config.toml
num_hidden_layers = 11
num_key_value_heads = 2
init_std_up = 0.034
optimizer = "adamw"
beta2 = 0.99
weight_decay = 0.051
lr_head = 0.0162
warmup_steps = 599
schedule = "wsd"
train_tokens = 117300000
max_steps = 8048
Each number is 128 + 32 x the weight over the matrix's rms, rounded and kept within 0 to 255. Layers, rows and columns count from 0.

# layer 3 MLP down (transposed), 512x128, rms 0.145, rows 114-126, columns 0-127
[[ 28 151 122 130 137 129 116 147 165 117 134 135 125 119 156 106 136 156  97 109 134  55 156 117  97 152 110 179 111 121  92 125 156 160 113 181  96 145 110 128 139 148  74  88 186 124 180 116 115 141 142 133  91  91 132 199  92  98 130  86 110 111  94 194 132 106  88 105 120 126  95 145 129  77 124 151 141 149  85 140 134 105 138 141  89 157 116 173 141 105 116 131 168 119 124 146 125 179 152 157  77  96 111  83 147 157 117  65 135 137 142 114 150  98 135 132 103 157 150 114 105 106 136 128 166  72 125 173]
 [ 62 132 155 108 160 102 119  58  72 111 138 154  67 140  99 118  96 114 129 148  89  84 143  81 119 136 132 110 112 110 117 164 133 136 104  88  96 156 116 117 143 182 159 152 128 129 115 117 142  82  99 199 164 117 166 135 107 162 172 112  97 140 156 112  97 135 138 115  81  95 119  79 140 157  63 124 124 112  86  90 105 140 126 108 110 134 172 104 151  74 105 127 167 141 151 125 212 136 159  56 131 134 131 130 175 141 130 118 138 151  86  67 135 131 112 147 144 129 112  87 159 147 113  77 153 120  96 104]
 [ 87 125  55 136  90 106 172 121 116  97 116 142  73 140  82 152  83 136 110  72 119 177 114 154 128 146 165 140 112 141  73 122 195 158 138 107 160 110  90 136 103  78 125 161  95 125 142  90  76 164 115 162  82 169 129 130 130 106 117 102 117 182 115 105  71 167 135  98 111 126  65 102 136  92  67 147 102  76 140 166  70 130 156 142  89 100 143 112 203  98  86  67 119 135  99 140 138 116 117  76 143 185 206 115 134 161 117 142  80 127 106 147 138 144 115 104  84 133 146  86 145 180 132 143 115 134 142 105]
 [150 155 136 174  96 110 111  55  69 157 143  90 115  87 131 136 114 121 121 100  87 127 117  50 130 115 155 137  88  99  99 132  83 134  67 122 124 152  89 160 134 147 136 129 149 126 145 105  96  55  86 110 196 121 142  99 131 168  60 148 128 160 175 102  92  86  85 104 161 121  40 131 165 183 173 116  92 134 133 124 109 120 138 139 151 136 132  68 111 156 119 132 155 141 125 172 168 191 106 136 137  94 132  88 167 162 152 160 137 132 168 184 122 153 102 156  81  85 126 162 100 144 104  89 136 138  79 185]
 [  0 158  76  84 137 148  75 112 151 113 126 132 107 152 122 112 130 126 104  98 114 124 136 103 106 116 125  67 127 115 135 153 133 120 157  92 117  72  97 112 114 151  79 126 101 131 140 150 139  96 126 105 180 140 106 111 151 121 131 124  98 180 130 165 112 135 131 150 138 144 184 127 119 136 140 147 120 124 112 142 187 176 169 106 150  93 183 125 123 155 124 166 159 103 105 137 111 141 107 106 136 136  99 101 164 166 161 110 140 122  93 166 148 146 156 120 118 125 177  98 134 153  97 116 169 113 134 131]
 [ 94 241 149 136 115 137 123 119 128 134 128 106 126 148 159 132 100  95 125 102  98 117 109  91 132 120 197  91  86 173 160 142 110 152  59 119  83 105  87 161 103  86 170 135 113  82 149 150 184 124 147 137 166 134 185 140  99 131 125  76 123 179 120 145 107 179 102 129 151 130 174 158  83 100  95 102 138 143  98 121 115 148 125 142 133 160 167 133 134 136 124 131 125 165  82 102 144 143 131 151 123  95  93 140 175 133 159 170 154 107 144 206  89 182 162  60 138  40 140  95 126 114 141 107  95 170 101  71]
 [  4 133 108 110 121 154  79 133 154 100 104 135  96 179 103 130  96 165 107 140  98 187 175 133 139 135 113  90 143 108 108 103 120 133 118  87  75 129 167  97 107 148 123 118 121 136 165 160 151 151 101 121 137 126  93 151 119 138 148 116  99 138 107 140 119 130  83 140 147 113 125 112 133 101 134 117 128 173 137 158 106 141 124  97 145 129 179 190 153 136 104 132 105 112 148 162 130 111  96 111  90 136 148 131 148 104 129 206 102 166  67 186 138 133 108 126 142 125 115  94 160 170 125 110 114 156 110 119]
 [116 169 147 153 209 119 144 191  88 149 132 177 160 109 178 110 100 129 108  97 134 126 114 159 167  98 188 138  58 130 160 140 162 107 150 101  98 156  70 165 147 100 146  79  92  60 123 103 191 188 123 123 183 112  90 112 120 129 141 183 109 151  94 145 109  86  76 112 133 163 112 151 100 177 137 144 123 127 128 112 154 186  99 175 153 119 148  84 175 108 149 154 164 173  91 143 122 188 131 123 165 124 158 134 158 149 183 159  96 103 143 183  93 145 140 136 100  83 178  98 118 184 109 131  49 160 103 132]
 [ 49 156 141  79 158  79 124 116 143 111 135 145 134 116 126  81 165 140 118 167 150  67 113 172 121 106 109  94 123 125 114  65 130  78  82 123 154 147  99 137  92 122 164  96 159 109 157 175 147 125 137 109 153 118 226 147 102 161  53 152 104 139 114 108  73 111 134  74 117 124 156 153 115 172  76 120 127  99 163  96 121  98 104 137 122 113  84 119 108  89 110 154 144 141  67 105 116 149 174 105 181 136  99 127 170 128 152 131 120 128  86 122  81 116 143 101 153 127 144 175 149 142 166 140 126 140 111 142]
 [125 100 108 124 129 144 132 105  99 126  87 103 124 116 117 179  91 135 146 114  95  86  33 145 148 155 129 128 157 131 117 121 101 151 123 174 111  89 122 137 111 187 180 133  98  79 146 143  98 128 152 129 122 133 137 133  89 125 111 146 132 131  84 138 116 140 122 118 169 152  89 112 126  88 135 146 115 132 116 102 167  96  71 226 119  78 115 114 139 138 149 138 173 104 113  72  69 130  89 167 162 114  83 152 138 176 106  85 172 177  71 194 213  83  76  95  66 100 142  72 120  80 155 221 141  90 124 148]
 [ 98 143 138 197 173 127  96 160 118 102 118 160 122 100 172 126 122 174 105 146 134 135 182  71 169 169 114 114 117 117 129 129 151 117 116 147 146 165 149 126 158  96 126 133  87 122 132 128 140 118 106 157 130 155 102  73 176  79 136 110 130 155 106 126  79 139 152 153 109 117 100 169 104  92 193 115 105  95  86  99  93 109 116 165 114 121 224 193 152 200  84 149  85 126 189 113 186  92 105  83 172  83 206 131 118  78 119 105 144 110 114 169 168 144 113 160 128 107 117 118 122  59 101 115 147 136 129  71]
 [ 57 179 141 107 125 135 105 111  91 119  77 100 112 126 128 159 102 157 119 139 113 109  90  73 178 118 145 148 115 170  74 126 114 152  85 127 173 116 128  88 118 164 136 117 108 113 169 105  77  85 102 154 125 114 122 105 136 140 126 111  61  99 124 181 112 121 141 148 142 178 109 144  80 178  93  82 188 119 119  73 185  82  63 130  75 147 146 119  95  86 138 106 127 121 145 140 134 171 120  70 171 133 150 130 141 152  80  83 132 114 173  44 107 132  86 136 110  95 163 127 153 124  87  70 145 150 119 118]
 [135 128 130 149  92  91 110 136  44 133  82 139 142 197 131  81 179 113 136  85 100 108  98  89  94 104 152 224 140 132 157 139 110 178 154 172 118 215 109  79 171 112 200 100  91 138 185 126  77 104 189 108 154 157 152 138 134 149 147 106 129  88 107  68  71 117 179  74 136 140 166 119 165  73  91 126 178 162 114 223  92  92 134 153 103 154 168 199  75  98 139 128 140  92 120 128 137 160  95 123 160 144 163 160 125 184 147  96  84  82  26 144 116 110  94  98 126 112 119  91 112 116 100 124 131 110  90 159]]
# layer 3 MLP up, 512x128, rms 0.151, rows 115-126, columns 0-127
[[138 128 173  58 133 166 128 174 149  99 139 139 130 108 193 135 137 141 148  87 179 108 114 142 138 128 146 168 101 124 144 125 115 132 142 123 153 123 177 137  83 124 180 131 181 109 123 146 126 119 145 105 149 125 134  73 115 105 168 130 129 129  88  68 102 176 145  85 118 117  88 110 111  71 150 146 151 141  94 106 119 141 142  89 166  89  87 181  93  67 175 154 148 121 109 176 136 140 103  96 143 122 157  80 115 131  45 155 101 123 140  88  69 177 128 132  97 124 118 169 128 118  63 185 140 121  96 156]
 [143  84 131  27 149 154 141 145 149 109 145 162 110  90 142 179 131 105 133  81 138 134 137  92 155 100 176 117 114 116 106 130  94 158 113 156 182 122 176 121 161 100 126 172 166 135 152 105 140 100 179 121 148 110 128 148 121 170 180 151 138  95  92 136 144 182 155  97 122 108 156  97 103  44  88 160 193 168  97 190 115 121 129 154 135 182 121 141 141 152 134 127  94  44 165 144 123 124 120 133 130 207  98 124 100 178  96  97 119 115 158 156 146  80  89 154 173 157 143 176 157 138 146 132 128 101  62 140]
 [169  82 163 127 102 100 124 124 104 109 144 129 188 139 113 123  35 127 165 135 185 104 120 167 185 157 165 123 139 124  72 123 173 162 113 152  56 182 121 157 142 141  72 131  92  79  94  96 154 123 134 188 128 123 181 173 180 115 105  92 163 148 143 136 117 133 118 139 121 125 101 127 134  98 156  98 123 137 108 109 110 154 147 166 145  69  95 147 163 158  91 140 176 137 124  92  53 122  71 116 114 196 122 117 137  96 189 146 101 148  91 108 105 125 147 116  98 120  96 105 127 102  79 143 120 144  69 165]
 [142  76 130 139 109  99 135 145  44 100 136 196 139 140  92 132 131  99 180 148  86 168 185  90 128 110  61 146  67 176 139  90  99 181 116 128 133 153 178 134 139 158 136  80 118 105 127 134  89  90 144 116 119 110 104 127 185  82 151 121 171 118 120 119 163 136 140 200 130 168 127  61 134 118 146 125 164 184 152 108 140  24 111  99 185 138 109 154 182 129 141 144 137 133 136 143 110  96 121 134 122 146 133 162 111  93  98 140 104 119 176 148 182 123 118  80 147 156 118 182 113 135 134 137  67 137 106 164]
 [154 144 125  79  88 181 140 148 123 131 206  76 117 172 151 129 153 141 152 198 141 108 127 176 138 100 102  81 152 108  72 102 150 184 113 135 128 134 185  99  58 125  88 105 129 154  66 140 142 181 120 119 166 122 162 153 123 133 124  83  69 131 151  96 141 126 120 111 108 181 138 158  53 116 189 146 147  74 168  89 124  82 147  84 152 111 112 116  68 128 169  98 138 113 111  79 154 143 131 150 141 130 114 122 137 136 134 145 150 152 130 126 122 189 123 133 121 113 101 101  99  73 164 119  73 137  79 156]
 [127 128 107 141 129 134 116 174 168  91 131 128 166  98 116 141 118 152 150 101 120 103  99 141 103 116  89 185  94 111 151 126  93 117 130 162 144 167 130 222 108 105 152 142  98 156 126 111 127 119  90 145 117 128  67 128 164 150 131  91 131 111 186 114 132 155 116 155 165 130 136  60  80 109 141 145 121 174  89 150 142  94 132 107 104 102 120 136 118 164 139 164 127 129 198 190 127 115 100 118 129 108 137 114 126  83  82 121 133 101  95 135 131 141 131 121 143  93  81 100 118  68 116 125  99 113 125 154]
 [187 151 140  74 157  88 160 138 134 141 209 164  70 154 191 112 135 126 174  79 198  84 119 129 180  99 141 128 138  88 123  81  99 100 151 173  90 178 139 148  73  93 129  71 133 114 141 124 164 138 152 134 185  71 113 138 116 112 145 187 161  78 113 166 132 100 124 121 151 182 167 109  89 124 137 170 151 113 104  89 133 156  80 143 127 176 161 133 115 191 163 156 123 124 120 152 104 172 134 132 141 168 104 123 152 136 147 150 131  94 148 144 131 145 128 129 173 136 109  97 106 110  72 134  69 122  47  88]
 [127 148  96  65 133 229 137 158 123 125 140 111 104 160 122 130 149 109 149 150 191 165 163 113 118  91  90 127 162 131 136 178 131 171 115  96 110 132 119 163 139 141  81 132  89 117  70 138  83 180 129 114 114  96  71 164 130 138 129 126 113 156 167  92 147 152 173 145 181 162 103  90 118 127 164 165 142 153 125 157 172  99 129 166 185 130  75 167 182 135 163 156 130 113 127 156 154 161 104 155  77 168  90 139 150  87 122  91 128 166 137  96 138 147  80 142 163 103 112 168 140 138  95  89 132 104 129  68]
 [160  45 141 113 100 130 144  77 107 108 167 188 141  86 193 209 154 212  81 130  53 118  91  96  84  84 126 148 138 166 144 151 152 102  84 133 140 137 113 123 115 164 153 187 103 123 122 107  91 114 207 127 153 114 114 135 118 156 147 122 112  74 133 110 127 100 151  70 103 150  69 120 161  98 127 123 126  87 100 115 157 102 141  64 162 145 167 149 185 128 184 119 162 127 117 108  80  93  93 141 168 158 188 145 138 106 149 130 187 154 134 149 153 143 157 153 120 130 114 133  90 171 148 220 125 145  86  85]
 [133  67 142  97 156 122  90 130 184 106 124 135 191 102 102 131 148 185 117 138 127 157 101 151 127  68 122  96  74  95  59 137 150 114 177 109 143 181 137 127 109 134 140 160 142 149 133 147 148 171 104 153  70  91 145 125 135 182 108 106 164 111 148 164  98 184 112  50 108 111 106  71 118 119  81 137 173 227 129 107 134 101 182 131 132 121 106 122 121  55 157 113 136 148 144 157  80 145 114 187 128 143 145 151 102  72 131  92 112 114 135 152 124 125  45 114 155  91  93 160 119  84  92 155 170 148 108  82]
 [165 115 154  68 100 131 111 183 145 120 106 109 135 175 122 108 138  79  98 128 140 152 141 174 152 116 104 122 139 201 127  82 157  94 195 111 110 208 122 107 155 136 106 144 141 120 160 165  55 188 128  79 128  83 102  98 153  90 190 138 158 147 149 137 105 134 136 113 178 161 121  91 123 109 120 145  92 153 171 106 121 103 115 199 157  68 143 146 146 175  65 105 131 130 144  62 121 154  83 123 148 145 123 128 141 140 111  61 118 152 150 106 162 121  86 130  93  94  97 136 136  99 155 178 116 154 109 141]
 [172 150 142 116  72 129 163 151 146  57 134 123  48  87 129 118  99 143  78 150 146  94 116 130 102  82 120 157  93  89 143 160  96 102  72 180  88 184 115 154 177 192 147 187 139 111 175 179  82 115 118  89 177  90  94 102  90 101 153 156 117 191 126 108 130 125 174 198 133 187 101 126 135  92 144 155 183 137  72 155 114  95 120 141 106 117 122 158  72  82 123 106  74 105 128  67  56 142 143  54 122 156 163  75  76 111  80 102 219 188 171 122 130 144 131 136 114 138 121 150 130 122 171 172 132 130 101  98]]